config.yaml
d_model: 224
n_head: 4
d_mlp: 896
vocab_size: 32000
norm_eps: 1e-05
positions: "rope"
rope_fraction: 1.0
init: "normal"
init_std_down: 0.0
decay_fraction: 1.0
decay_shape: "sqrt"
doc_mask: true
train_tokens: 309800000
dataset: "wikipedia_en"
Each number is 500 + 25 x the weight over its row's rms, rounded and kept within 0 to 999. Layers, rows and columns count from 0. Numbers have three digits each. The size before them is the row's rms in percent of the matrix's.

# layer 9 MLP up, 896x224, rms 0.118, rows 518-580, columns 0-111
106:476512491473468505555524493497479496525506513483509511504480489509448487519491484485540539445454497527524509471491449475512519528492465561471530495492476517503476556517507507513534505499521498454474533447497497462527499533506500429492495476502482509512514499481504515444512511521548520492539493455521503487519525492508509531488502517523
088:520506516524488506509489453496482512534556536502495492492482473518434469529504528504477474507498492530505498452485515524501497488483487494468479525497469480531487497475555526504496472546543468485493535530485520555540475505544479481488520510495489449505525549478536478482530509483545534504486512494483474495493505468489578459503502483509
100:538507485475545486498489511469504509506534512480527496480575472451484492508494544463501522512439492494489560504527511478486497503531440515495526479494514523540519470521471479532510497513488485488492501550481487466469496488489515493480499534502500531467557540501455519442454509502475497501468464480517517514514538529523489509541508517492
092:460547523479536519516522500525498462495457535533507509498446554519515468511538501455492489570514485490521490512500456496537505475515483492509482571522523507528472484503476505484490496520484484480472530509474489510503453503485481524471482470480464523518484502485521488489532488479527513506513512471488501487512498537468465461506454515542
105:532501507476520497502491526527499479519540497478516511515509500501559508477518490514505470513487508520476476478460486493521466485480486509506461502484471524518427468518475508484493510469484528447470543452468491484502444526492543490480505475541521487523472538482497505514497458497446468507526492536502544552515508520498500506474506426504
115:531503494496474452522586502510521519501516488528504466503505488487518530489502537472511504487483470527430477477509491516503486524481478504487445488468496482537481495468515522483486477521504488501476508505545481494486483478491493521562472450507505524496504505487534511490533570465478502499473469476503535512521523475519478468563517524506
099:509512481528500510474487500471518547530486532464496489490439508500470489479470481524544515485487505484464501483478514512518561512461501539502486496500491501507423498501530503500534500519435503465472491498483480502482527456519507497517505470484507548516493505491493496516502481470511512476482510479508497435502526519483505459515492531551
099:549493473511477490500488492480506476555514486450518552479445498497475553489490511503527517503474521505515468559515521511561506532486523502500456444523528503526484507513475460469526509472555531504467514489479537497494509443526537455519490499498521490507500511519518530513520489478489551500491518542490492492498476470530456536477531482531
093:510514487516501486490494498502498502542515464449538468554476506482567485497516564498543482498531474501443511489483509506554468516470487489490503518473457493496502477524454538458525560500477496524528484495511494513466477437502501479497482516472513482507480488520507501498542519496538536538537481513473549492477477543532466524513515488506
103:528447451522499491544503509465498536489468491531487487515449526484501490498549463478483499538534473491462472508530544460495510442519500471486472506477520495488465520530529496486517485504480506470505480491451542517532483492473505515505464449515522527494509506503508470542477556516489486486537474517525503536482474479466455501507487457471
098:494504522527437497488491519497478489528501520506503430482477499478490488501521479490453491454493541487497571522480488533488505492505507512508504482510492496516515495490545506493503468481528515504526477449484482531470511514537498466481496497503446492484523512516463526461512518532488501492531528470509484518456518516530523529521519473505
095:485503512529540518476473513492442525539505443510508492498504496533529495538495490510500490477511528476481512495467483466503548479491519519478511544474516494542499544450517569465478551523518494474447488490503487486484483521456486506523532548489490496494451510474488510526486484510495524468542541523479511486489525534516422471471496532521
106:544551515475469534509514486517501506493448476500522495507497539512503522463492513494517516546465511530429479528485482500526460474484534499499536489499473520487488492513483505499546500442478511520500516489458507505481490537466504501481524482522511452520495493459462496514553490501512498552455468492494499483500501478531476492510492540512
103:493490523523508509478475494525456477484492502477533495480480524462485530482536465490511559473436469511480505502548531495497515534480488465509519535492557454486454494480518506504497490553484524503536531519494511511509495498497485471550479504476521446501459542479531534521502521500474500502524538498465502507533510506494494549491462524493
100:492496517488488498485480490494527513568518503525504519485468476484541485522509523512484521531522498494506496469501533534493502455513504489498499483491465512424508502507457460486516492499512528495504519507509507481489459516540470463532463508523487444501515545500470472479462508499473488511489546491482526465487552537496494509486535510558
095:541534506485525484510506514514478463521467454528467460535531484503482474507496494569488504554471500504512505502483479484532518510490482518496525501548486523516469518480521475521529490518486469502486478502471529511481453483530501476494515510499479473490504512510518490457467519469534551507484497540496506505487497524532461481500515475460
106:478491506459499498479535526496530475492506501485523490544528526487526452471427500491471520524521519490466513499567521500490465460500466485480527475508524489529538499516500465506499508532511509460494522463467554488477569503500504527487476473481500486448480498504503469496441532490528519521532507467516483504524510517577490498538483498546
095:513493494513533534521497476522511477513556519491473493491509561484482507514472526494470474503502511554465525524476496508538513457454507493530529487507550576508468492497442495499510498513507480467519530486490510507519497452477478503539436458499525478515525507517499539494470494488459477514493530492492474498489502479479542512472530532505
106:517510486455488458520505499457457531500493549475541513508494507492499475484503484530484509464505495493500485486480521481491458457535465495466491485492466516516506473533485537520548467519521586441511527502480476504503493528511499489493479502469483489463531527516534494517515518511535484476525498482469469510465515484487569498457519527494
101:505490490496498464495493529485510512482495509464518530496473526503501504496495526546463512471498513505456535470489477506462507474537534509492527527489518512486524471488546506485486481462498502486490503510492508501498554455511513467469495507492501499480529474492505496496480506479489509504538524554493486460473502481514489529497498574481
087:511461496515513463471508521482487499508543490503504496506542521505523460509541531436490477498505503492525500499505519509521504506498520488488452509505497500510539520489480465485508540482465493479474469499491518478491476492516485483547531519488558506488458509537517499486550555486477493497501527505506521481508507542478481521522428531514
102:480456534496512504491502522489553501494511492511524523509473534485478493482506471537494534501492515511499520477483538509487540476515519493542511465513510520493517484509473503485524488494503533540506475486493482470484503505498513504479471445486498443537509496508495502490494493488499516490484503472505490521475494452525487518468503558560
092:504481472511501462464507529492526518526496520532560495498464518538468480498507498531496482483491476517480543491524518477520497535501534505478462550507514480482528486455495478491498501549538482469490504499500521476500505530500493494476491549548460530471493512508526506509475448484484477489493465456526541439537525512512492485482490525533
094:505489517540460492476451445486480508509488471481465477520460490518516489464531599490511508495475489493514535508484509461478490449516469489502529522487541511459504486499533531473544528527514482495478528539521505528489529490495533496500527528473506475491466513508489509490484459466474522523468480528502531475494543538500473474509472503518
089:506494488509519473465473531530456484541529538515447475491500508520481489476501492475534530489503493490486508533457499518489549458477527492491534486517520509517526493420505517493524500481522476475488488523485510540510527484471450501513529525515473514454496540511512487502565463500521478482557474506488473473423465513484538484497500532496
104:511460475532475502479505493508493506508478519481465511492502488516471445510487493496493554534524519473489481455500513449508499484562492510504502477522480515534514495515479457451477462492509479479512503451493480482535497482523456538504490517517493482510475515520497518509539503485476463507458512493542524500553476498515486529481494499473
098:529481475480456511522512510520535481531479519503522531492483498473518502486501503483499523521484549543488486491475519519544469507483520518499525550512525471461505510510517527494513476476481480495474526519515502530499524518519522456505498503507491521504525534509509559510562496477510492477537483520502460444489538508481490456490510482479
106:536480518531486510452516488489492472493529497458499489440500534506509513509523503488497524504478539488487514491509518514478526536472542498532516500507512489485450462493497485518442491498531500487502522512486519502489473497452536502514539488550543534542503505508501531486480559496534506497506502508456514459506512495518480541544569531492
109:510534508495486491511468575508485484548463492546494483506555519507498497498485521486475492503505495526493508485453513459512506483466467506496510468508491503541543526456550492504527478478485518417485509485531454503484535507522496522509481508531494492470464500507484502502485479465491447483494516501574519500537488480519505499512494504514
100:480509522504489492477469508522502513518487500503559537540465481506511521502492496445534487532463507479514476536495461486466472517502531500489511494492488508507453525508487523524469508528483524471499516474484530465489513496488481495481478515455500516513504486506473467521455490511521520479505484472484471508503498484506499484545520459468
102:515484507520514500497501517451499468532488528542499515529545472540533455555560480484503509521543479524512489501573528520538513457494461530486494511489539529501516516505516489506465495503523543485549515497513491452495498516491547462488476511493524505544486504472539483500502481509507473539493508515505483491526510493502531469489505504524
103:499516511506472477495494530480473516507513509476479483495511527471528515499520472560487533503517536512417455520521545494489513467515531474541505508477511498525516487500498477508510505455490422526514517476499537468491457486497487514511488521483458469508469538540521511493499520441488485479491466532526473488485502516493527521537531489488
105:538519513469503516496505466488489488455490448539523546499497513470517494528497495461495506498495519496495488431520502479522521487448498479511523512499463498527535531498500516510474502515497548505501533469496489496478491530495470450471491540515501440527494513506542520497495493509440552547475487513531507533495524512515490503506550517535
095:504524512470506481493500515478507493544471470544537481521467515485501491455503549497543481538518508509463487479463498508535525493511499485517484532474529553501483533500541474538502534445498496537491537428493516510538536526510499484508468513473498491483467512513501476496530491505523499472471498487450477507515541506499497471516495517490
103:498526467522533508507507538522513490519461525488526508499514535493507470552481516489426557530480482522459540503573461500524539515507464477474505497483516515542530480524495476496488491452484471472480508510478492467482510524472509491526511521488533506477504528508455494512466490466509465508477483490499541469494521549507481522496500548536
103:491508501518528498529476498516479500492519526481484494486516521527504462448470468493532503498519516496459488465524475506543480526515500477517510518468489498506480494537530513503488515514461506490464521457468506511482481498562492471541481531510497510475538498481525507511509482524495486530495531520451516503469501498488527506484451519510
093:529480470541493508506511471512513502495488452513554561502463496488511543501492491474538481456521501481534512490480495523535517521477536509508510523517490469486488461453474460485570489525504464511494474466506514520479528488480490483510501491473491514523509502493482508461528537490510532483484507508490534488482502471510460500471478464511
093:489483459512484512487500537478465529541510528521506528502508502483511526522497513520510508490500472534461499527469487479541480479490484485501536535477505543499500542533511523512524494502485523510511533506501488474508525487475476510558522484529534509485446498507498522485504477514505520560498443426464495475472537514501500478488499520532
108:519495473533441499507471501511518517507443461507519491455519548516521504518488533472537495489486473508484509484537487520532496479523463475485518509485480501492555522501498513515498472513525515461540468505489477447502531507515506486483516527468505546544483499506479471537473486492531551511490544470460523453490510454515526590503563476466
093:507490448509517466525461488541498504501485480497512519487486540499467518514538493475509488502513530507454502532499515496468488493470483500472455488537561522528532517524475504529500463494489492497504534500531512485493486493505453469491474511487532511523503547556575488481505499499538525553503508495452513482507468506480499563489505484495
100:512499436518474463497512562541540480502489518507463482521559483492478471481474491479502511499478463495496499516529503516511498502501492509443456495474506531467492495488519511478517556441506520513498456485482515472541548483491504470531533485522491489511523523528494446509478509474509476514535497481497514499514464488493454492506498565491
096:567522528488510504531489468510488515485480530489517484468493489539520538531544464527500495480522482480485504512508499490500483448462471518472488492537525520502496540540500501518473487584466503494487530471508500492512491490482443488458477502457520477490489529502491523504474494485502559456522491514518517504474526494537503550508514527480
098:519459534547472500471502476504515534511515524501481482487478477533502506514485477476509502500531492494458499493535522493526517492513518540467478466510491494494513505486453504481548506461460468533499529479481500485486494502510500471505482529487512472462518545468507474467536461532504535533464518552495523532481517499492524501476489558504
100:493528511518494518509514482531493478526514505480487499529529500517430486482508509486472465469475492487507477511511488485477478489475508501525508531560505492476518526488479521477453574510539515514468492502505507496498506479485516534497482477498483507513478504478516467500466553502471492515492494486498501537542462481520484519465522500508
090:511513455510497488486515513469499530514492499511507492471481509523511484464502493454540460503486523501525505511492485499526527504533488502458517495527499507588477512498506483544521492509533527506491496522468470490465538530492515501513475546457494519521537520478497500526588470527553450529499496468433437479508484526503512498496488477476
100:517536527461497502489521494530515535494518491487510482459455518500485480518523446526486528498512505487502531475490494552533496523543514461445534499479471512503475551491465522535471520494491497487474501479516475548517477532489491440516484487463485490545498524476505483506482495475536543462505508511476536478444507486476530513458529495483
103:485503458492495534482478524481509541492517525488478544506532538520523477538530488516499456490543497481510521474498457472493449497511473501485451491504512533470488497453479512520444534468507504480472534517486507503478505500515533472522544491504526478504502490514513472516527472498490453505534485504463464500479493524529526437528489529514
101:481513491535490488538495517500527554492523494456524520486509498500482480509465506452507455481507495522539562452522467480502492478528482460479493511488470501490500519499444453487475488468506554453529468471521464468512437499474494485542469430486483513492488508489523451477506500495466502530500510502500545499542513536494517493540516507525
085:480493523493516514481522492491489519495521513488500481489475464504528548498459498475531480531531501479530482544496503467479511490506509480463493503508525499497538494472510486491506500446541475507483500503508495502511512482458558474472459485495514531502447499500473477492475513484523487485457506507494464459511466526533491524507466536482
093:502489514511504515541500510499474513528498456472503519481510475443557483507480523494492516471488469508469529493490493513473478506512475461452500491479507493516496484542476493534482479513513437568436497536497520505494477505504486487478485552503519471541478499484513500504504476474495534503459460491520531479464482483534509476528475525522
086:488483503555523517497455506479554514488490559499524468540461519468460466524488514488508458478496504502483506468499485566505521489506510476494494492505551501491525546500527494526509513486459476479460474527492487516483495489514502480477468478513509496464494506519503547517535466490526476489510455499506485499501524493537489438477496492518
098:490523515477503489520475480538506477499516495485499495494419552539511515513524504536536511553516540507512539497519513488502476515505549449477520478478508525480511511526466458485471479504457505471477528542483526493491492475466448488518517481489480497510458475492469490548517489503557512553517503478510499517548506497455484439475492481555
093:505550485485478496502487491473477471494498564521456474508482456477470490506495465520505516512505509502512466512500511484537482508499476512519551532528515546525502493506505514516529480552501558459492451498488510518545544457466459518542479481527523478478491535534470468480490546481525475475493484511490503506493467520484532478495535500545
096:493479510549523494508507541495514490490486524514534513495522538533514503486553524471499498530511504505464541518498520477500493490512494508529521497480490533534527490490491496516517469521465484461468481458483479534532479540497538472512464549510501461520552489531486506493515516523496473505489476520490519479494550515514485540457460508502
107:552491506496517500519544486472519497467449485491505526498502488498475486516497464479534460493530522507508478488530503469509530465553512487490513474485527501482483506529457478511504486512481486534459568540534538549479489494524472471535504522471494486491553486543537555503530494538509551555445460460496469499492495519511519500480527518488
098:486459488490529487494485469487573552513489546489518484530516538464480487477478463538507486495483507544521520473477520507479513536502523509525517526485490546502464535485501515477504478454516479509516539478483508506534532497494519491503477523503517427503499525522469495446456511535499467520534526516496483491486512505506510465479496495505
107:522541456464475460518501539507469491499506488507507504502520533521501493508509507512493476464451519494503521502482534487505552491556522504512497491559491507477531464491450482481481503473482507467469521548511527478493505508536488484523531500496450496464535536513508518440523538460465496495495504528503522478482530513528532484476485541493
088:523528504519465472486443447486500506528489528518512495508498509460480516521528486487512492476489492470520522512477462500475520504478476505514512511521487518526458488490475488543476497490506477524502511552517512497478478476512526491482501475504481489509497522504495519461508488504535508519542540534497518489516485480447491519477555564505
089:513555475486517476509476519486539550508473483467532517541507508471475525481500459478501493504528517495509530494462471495552522517514500496491477459533472451465532469532502501498485501498490534457455494523510518496486478465518491517483481481497484530516495504505517508524500515543501467484540513516492465516506475492482491484501501436537
098:490495449473483484478496534532453526515510529518533478490455507537521507448469477485494500476508519443522523459514496513558537534539466501496498495491498509527505457488527507497504491498443501543491487506500490497458495497490533500519484475491554477499518492489470492510526528491505508568483511517503516521483506506563521479527519500554
103:481496500496515504459496491533475491481464562519521501487502490478525526482493524513474506493492487502521523436506521469515462470492507484498533489524479510527494523501476474495465553540497518480492521451505545532511494476500477472527483505508535450446488472465504503503478518511485509500521538502455452502486531505465512539513535527486
088:516514463475463491475477541498514518483488437455445499508495521490487433500495492458484458512539464471441521469500503486535495490488484486511505531519517495502523518531505441495543505504498510470531513531506527532441495505526521543470542535486526554463492518517548534487489511482499510460506512537480488586512483512478525490488481519541
108:500479484509467496507528502506468497483500489460518509556499499511516493522511523503498479541495530485534552490483503539475499497463479477465496455488516485492486489537528516504479502490501459497473564489524454508514531503532459508485501492493460460497489489523510496528520463522534501488500532504509456487474433445500514500462549471485
# layer 9 MLP down (transposed), 896x224, rms 0.12, rows 518-579, columns 0-111
104:498510485558491501478489449528512488516478522513446524452502502469553491499516518537469486516449472476506539498529522520491516505496495511526506494453491496512503513468512496492521543515504508525513557510536457505522508490510488522481497516457482508496522513500522422489515520514500513521464498490474534459503501477497501512484501478472
087:500560458459515472484479510458522482487497501518562509499528591494560516513498465502516498515541493489472499526522479510467488529519510516501540460499516518464518546497462469525479495476490508511492508437498484490476500468491509493536445494492507517532489463496505505493496487508493484512513501503499529496465469555497452535503497493521
091:478486536520474517528482514482531480506534508516479504527498545520530477508464475515491488485544527453495518500526532504475525541511494494546479494469538470534516531506510534468472461519484520517503503470490469508497489513498483498488504494511514472492502467491535497487502470470490486455480480508506508530494500517461478528542502527497
093:482498497516506506511498529519508498492535516487482497511515503491478512495520524464532526540493485491475544471480484523505509584502470524505488533490532477497498492533459495513462510516498473427501465491485536475517476477475496499464456526525509512540489495471494474471530514525529514482522460474499541509505515538508540492525491498491
105:504500509531505516521512491493545498463505501515539508495509483520506528494479526492486548511479485486532484492478502481522493493472509540458517487478515503521474455515464512529476526470495509514497506481517467516543432496483499479488523495443508519517501554513535508479498484519470494509455496514519471510505530500505521508520458510510
113:482521502503506463514560504473542468487464462557494484481491515489486482462543524500488514466530481510495489494500487513449520483565525477505509488502500532484479495510546475506502496513461503518537478466493505493482499501486527478516495476499483519526525513488454479521508525543473473485538530483527521508521485476523443487489555485519
100:507522480507495510527507479492515485484524486517519511501562487512534468521496497508489474509493515518496490487522494522472433487445475441474500509476531502488542481459528474507533499444527537494526527478480470531534475520534489474481496449522530458559528482475513475507518522500534537476437491462494520509521511489475492508434516504527
096:490486495481495514524466527547481496516469487529495479485489512449491508502503534515497537493515503482527531496488539526507528470475472515490477507538481492505506518480513489462544472465485531483482521491524530522484488526484492498505490475523520470502537478506507459498503527487528517510539524513564442490470467517507505525548494498519
100:491517508469533499556445512494464550480489480507442528518471503551512521465482534521504490468507494485491501484477514540465495525487511541486476514491489541495487515506463527485428530533490523506504499519499479502523499535580538478479491514466518514530510476514566521501503518516547487521445541488497504544544501499525481521504528471464
093:486494449515491510527465474547518489521522572486504456564507514515479504494510501535493492512536496513540493442433477538487500580495476504519518472505538501507550507488491478513532483506518507466514526486495452471511495536501510515481508496480482497475472506460467487534499475459500497507502546518514526534496511493517526530503568518465
101:549549488467530505510491518497450446475500476533519523463468468492481495505523417508458458473540516492472531495507482481526501516503490535529491500485514498547493489462507527462475495521480493500515493489499490478505461513484487533492522454459464529517494519482486476552496491504529517541504546492456498523527481527529522494471497490481
104:506437485504467478501527493491491503440470533481517486543492535509468481463535543458497474494487500485524540511491478459462509532532525500521500443506482450453512548541511485558497506486509516507493514508545512491526491475519533484497464484539518443578511494514530505456481481481498480490455448466499477512500484494489469502511484550489
099:505540500496517484489479488531499522510484512545524520526530496472492515488508493483468508511559539508462536502480523562464529542507531502492511472512533542482456494494489526507493477506496497517466499517472526480525526507514469538492495514484511468521487481453496550537502550506501480458479506513513498533481524470501561539441449461495
109:506485492538485475477517489466514482502478493511479455460490514499520492488534482509501512526514496518450500461516506494489493489452547465560519483511512491498497537536525459535492520509527480514515465520483514544461477530518527516525479483534524511495499538494515481526487501491516502482527526475489518463540519461430537473501454458538
103:488538499494529504530476530520519506508447442497518545461486510506501485509527499508527465484486538573489515515516457444521475532481494477473501459463517490520511537503524500489482484464526487496501481471522533477497513496497486497524555467491544531493499494533479487478491514518511499539469508517509486524450445485486477476537521506512
089:477486514477519502520498463538507585512538514494466488511461478519519515527479478473540465489514497509482499488476494506478491497506474523523442465510517503495529498505466488458522506535490496505480524498527542510460517502501549501482503506535495526485524517505513483459493464514476475474472511551508484507502478487515473521537490474426
106:522471509529518488494511481512474514469494523493493532500475493524476523519472449496516550512471510492514494490474533490507509489503477464484521488481483491485548507466461525514498525472470481556497528520496522491490536423507515526503514552475488478502514512537532459427538511509476533519503435544472517530507505514499526523485521560467
100:525498525482481477481503537494482508506509467484534506496472500544516482482503484496519497505509542471488484481509485498463532489500467480498483523475503438533539499528478524481621508516527537496437476507485489499502486524496525500483532534507503486502504549477506524488514492518539509467516494487491518454530482522513510530483487478505
094:466449522517480474478455500505500530543505461518491520492543483558517513480480513456503476525527512519514508513475495483500516562468496505532506526484509500502515499493449550499501461492505459517489479525542481477492462515485475507499514507494494469493489466492490509530495466500448521498467500535504489505535499498461447463518480537501
104:488491539453497472499454496540532524514526516543515481473511472513477510518506479479505530519504496495507508485471478478509517492470427518549541483506489494515556484454512527507503462468512525511512532527505490471531488442473471520502496537451482515505506469481517495498520515471452505484519510509488537501495505490492490511529519495476
088:483516471500488487483502509479462512474525482523550434464473499522532512489490520514539483491507487481510427528480467542471484469510465467503468512487526514508511515478520552461507512489483497496521523487492481500495552452498546523493486532455510518448488457486469555484554481514488494485492478542551507505502544513494532531504546524506
110:490505510546495504515498474490509445506490548446504487544517511499450527527479507519508515506502529521477515487481519550444445482508467482529499494517511489496518509509451484492513524562470540516480458515510497519474503512480473492499526483514536525507519479518520513546495509529527525487424504487542527518506450554525475463488465515559
094:461471480499494479525473503520510483482465553515487515496437502559513491500494512488536517511529509518492453519514497489512505503530485451465524501504513487586486472520508564472453493474496485504509516521468495509478484472502529513530475511484523434497516491518513473494519490531476511528471470527494460526468499469519494527467483522507
092:522516522428525474514514496531505510499480507497541493471537483494534514525504469508528485479532509513510497517524503514514533568476487467483519504493514513505492475511480481495471482484501508531469488529491523503468494496482480489458476477496476545518556452496498474485534535501526473504508486495485436549495539503511534484469528486512
103:516494527519454519507528455467533527448491501471553512504530503496549531512496504525478477502508476560497542501524506462485494516504486510486475492488457499504481482550497481516474514508499489508530519469492490464472486470535503488537455493506528486526519451490489487504490454479444516531434481468520531536530491493513465491478511517482
093:517481515474534503537479494500517529529559518532519484492489516500514490514522476495466543526481530495515544500486493457515478480487505540531529481541447509459503500519497495493473462516483495497475522533499487467500495490474526463509490478510481564486538488462470523528493510500501556478531471474521444478520536500466502514516455476539
102:491531523488498480514507493483501497484498473514511505460481464501520516518517477482479502501487500469500501468570482483503511487551509512523497480509438471508481485524452516546568519482476490528545483473503506475517508489481506527494498522493459505518508490523541451529483498489505518541503518480483529525547469483510499563508507513493
105:482452487514500481488502494479490461497520545473485463442497543495513522537488482506512501549518508512532482492487478508477491555485506487493471485495486527512456475498549461448474533476492540517494519520527507507455469500458499522464498473523541500515511477475496533506494484550531486518514498518458531492478488534518535530509545509454
108:517518501476470491473486472479501530491528485521484536490478480491511526503513525476525491513486538495492485539495530490466517491509473458473463521494522536475461549497470494479476499535507484557510478498486499515484458524488519491523438489498503479502476463486500503511518514524509524558463542492439522532482488467498503510472495518542
093:536445504505536491455486497502505549478517501510469551479513453505516582533517499470526533499517480511500504462489523495538473461496516484525517510505473514481508524493480475495466482551523497512475518511537506453525487517503472535513488505466512490493477504506495509516487455483508525505485507490495483495469497491537479494489499470457
104:490486519482509511522480543542510535464513528455470456518457501477486512490489539551509513503503519483481487502425439520483478503500518452480503480515502474494495533500486519499495467492510464501476476444459480554486496478522463493513494522533466488476496534524532553530519498469546521457466464518554506506506516480505503518510493495496
099:474493487477505450516497531466486508509517506496518512500518530487513504520511514498511549505500497506504515506449490515501462505463479474464484539491518495518459519511501548485593525497472509521496521445504497472487495464518486521528492507469517488483480471477520553524518496541549464511479472474474491513503471498512476532506492447518
102:520536490484522468503505459493474473504478511496497480473511493485492508499500521493536515497480502503472517457489476460462526555493483470511503511485471471491506510525510486500546470501521467538542509474482513518527509553554521516472496516509483560493471533504473464505504508490462499513465529493513450538489557545469501523518520550525
097:548498524506531509457475497486509476468514472509464515511509533525492546513519520453506501440493524540507521558488509479481502536459493515472555524462501551505494533482486497501490455533507493487491494485474509504540525487514531462499498514491461499503492557503540557497484478485472500533479496484488515547496493498469498520448511528493
099:507455502519519504492486478535501491450519529530509520497467461453498509488436514473502477509537484475491518494514536472458535494498513489524492475516461494515519458477552501478514551476507487500505507542526521448489465523501496546497553493523543525507506467538521509472523465461509487516516476544494530525508495476552513502501426467481
099:472480515446510476475526489513518481472517481510518521462438495546574509490453493501504487489519510527482528474509464518500521498533537497480490505502461516471473488497532502445489523532495506541479490489506508533503538506504481476508474519493502455479498487524550477492456500547481409521529494512498485520526537514506464509486460526510
094:507501495495495529530457504473529571494500474533543464480533509497475516516502502532493509493483491476496502485486508485495490490542468452520466466523481555443477523526546485468522483481481532478504508493483508541496468486493537509506482510507467512491507464491526467496486494540474493502487504486512474524513480546493495508527465507509
099:499455542487496500563470474507547550501528496462510511534455524530515465534479510537518547461500464497542513463527523518473495520492510526515498537498508468511525488466490455521521503446519461503466468505486505467489492509528513480492480499474515556521497491501539486534526470539483465468481504496515512538477477499524496498478529480503
112:451497483485484569483486493515500485517522486485519509517459492551451552512499507530515512497503517488510468485477475502459490525502481490488510521514504496505501507502532520479462521457494488545510501488475523533472532495479534489465500523495516445541507529496509510494463519489484493500467504494460495534532498525466465509557505501517
100:436514485485520534465495561511505557535512480524478538521446552502474470509559501489548520483533475482524470481503516520475480531495506473495496500533466485494517555507513465480563525461538487471467505469455475491547498499494485478480501529516478507500489497497488536487508507477469510461512512501528476513533466497477503490451557547464
098:509516467470478536494494489524482462519470488468495523508511498534488487524533471483472502452467448503489468484525499522471503499506453510458479541500501526537476472513491492505440489564511508498480494493497525487476523492518489458520503495531530502532508543504520532516482546538527531554473515496459593528539507473517492479488505510531
101:458501548497532464476529522482483527538487471513488518484529501473524507523519537471506531502483480474498483452512482556496539491542541470515517452467481490518481491457512526491539473488542523472521518511502482569495506480522506500501479502487478493501514477507516478488504517490496480509502509503472508481530494436492485490487512492542
099:481508478511579491531500522485541514522537496493510489447521515488484468484507495489481470546507510487500502518518451510505477536521494491481515518485505501501507467483478532501533495467510508442535473515508494515513457477534497474516540500567481517515452554500472480532489510503507486494542512523531526500525487475470499469465526483521
106:508514507496542517509543488506537506507531509492505522473446513469527478531505536481489481488473451465497547461500486509451511484540501552482523467512513486458522479504500453484514528507459478482438487485470533527475519506514487511467516503501537468506506481504530540490452505497503462508482449484484479471525524495498521500482550522515
103:466488529515498524485493481490451464480490460515513492481486486496504501552476497503501523535560490473494528485478526452476521524523524443503502513448460514467481461502485513485570482546474445519530494481535553498497507519478518496505508456526487486482517526500496470512483450548464501484508486489540513523493537515491518511540514518537
099:502527537519523548477476512482511442472495511497511475490524524518472480489487492476542496539474523518524465501478446470491442468455502487542495474532502487505509524525529491513549563540495531450508471495513504488479490436538535513487484517478517503521527505487502508498489506510535490535495463499534510511517506496516482493492526524491
102:461493480478484494539548521490502501517475512460474572493496514434501489468509491481463467507504516489455479524490499526485520532468485490474550500523521513497524497466518526468445528504498485471514556478482518497479543514495526489472529448531514475457502487491457496516511507506475511505526532494508502529488526550532464481541469523494
098:504567475473521507511471491507476532509509485536499524471482469532489515491522489484490490513494490511513501507503519474478481496522502541489535543495566468486466485474509482502471479499508529494523472467453533459509475452475509512468457487521486506474520469499490551536518496482473540473486489478481507538460534535492523543521499529472
087:504479476496496483506511484465468508522515435488493520550503525441524508510509504515458492490488498513462529474525464455512492514549539495546495484550501482481506524507505517536555458505485506465498495521540531509533481497558456519510520485479523507571487476478525497543510479502500477529503454495554469524511487478487490483512540532488
090:508529496499458549506461467480442519520473506477528523508432478494483536479454488508493496480461488488504522506503487485461478487532549487478482504510488468506531473531455506523518508501490518482515509476482485529508486440545492507549475488452491530494514506503494556506523499515493521504526569500488505542506528492495540514485472465474
091:507479508511464504482513467513462494524525516533470523490464472488524486468464480473524504499521524470504457517445523503502483505479509548476494462509498522478503548516483523479484498515535496528535495508447477551477537466471507531519502494501474491471511475450522506484490490501512500523503503520482512538499487528497545461517507503544
104:482543512470497516553506515475500532505515507487518538507453517514498489478509522496474507536507498509474496483485476512496482498457470467515563539529488507464472506499488494508488523510500482479512515517479475510480493489462509513507463474494459520473492454495493489489524488498488475491511535478512492480504468543474459474567483487488
092:507489522488520479513530516521505539479490457508519536470491532547525462489554515451482458489520553513508494468507487498471571466509513489503492572481496540461509476512452485495531519470448458504464506451504499449502469511533557516514509518514484524497516526486540544483535468504524521537477510490483510508518518478511443526512487478476
106:486524505481536525469519449452515505535495485514474512524502514487468468469496521505525465511531470465540488493496528513490481486512508495478480542529522520524499506525526480513550514517495498522536518508515472486504520540476523520485527488466521562537513466471479502546485484495521465500552456471512458484480490487452506557457516485486
099:479499490491488516502486493505508490486536527497491501504415495488487512517480541529512532481465490514492532475529493514525520499483554544517471526526480490499482519532511526478581500495476510492488481477459455513465491503444527504506519492491525456473479512480458466495496500470504488494503531521497446522482521505497503493508484482482
090:516492530480513481496518480510498478527543482494491511501535518476488524490500533537500457555534472510493520517506444476485486515483458536488530548443526508479513522512472515500550465563503488489487497518491494510456489482483503570514517477509491528479497490517545539476499504489484511465504486513505480561509459508461514475497508477496
107:487475458537493502493498515509530453510524520494476488530490450472481514498516513515514518534515486489493497480503528539527488522484469509542521493534506464509491540506503497493583519513516486509517453495517489515459536499451502520469491491453526501507445443472524498498500451511468533504501522498527509545524531549466493492493479472544
094:506511494485481511501511518520493514477503474525480541485471491545488493505455474517452461538529498500486464453501516512486465503529503519500508495463534505472542559469523480473556509501490510490447529503469513500520521504515478507545471507452527477486504514510509502518510519522466455492520430525481503515486519534509472491553466457446
085:491468523511560500479476554469525475484487508516519547512508500485488525497506500512443495469506494513470547463495511517515494506530437505528497478491495532478463489500512503452471500530520473547473541484514497524498523503501511531549500462528531518462543512524491447542478483495491507487527511491523462505510504518466520521518508515519
100:469543479485523478483457525488490551477490463499449464482540537542518503492493523503499495488497505485479490481490464510499499479469499476493510482473526516520472502552506510514484503513494473491476493519530472494513535474486480488489502473497544504512475512465484468526562542473495509507525538524484556480515593500486525469478507513483
096:516484499492499477544502522524514474541524494549529538492493489548496540530498507501493466547503483554492498457481522501522477493476501493534498484444527512501511498501507481509512527451500539518454516521458458491499504508547503514476529511461480503477492504518520529503493498496493490498520452505507556507460490510513504474479538516497
090:509472487502522455506517537560499463479504527502503522528524510502482477502479474517495473530510529519491540494484491493483486455479451504501499464496537540531496534549494510477502528510527504489495498529493518535535524519496494487490502490528508519490499483514498515511516445467543518508511506496465492485456502515497527478471508452554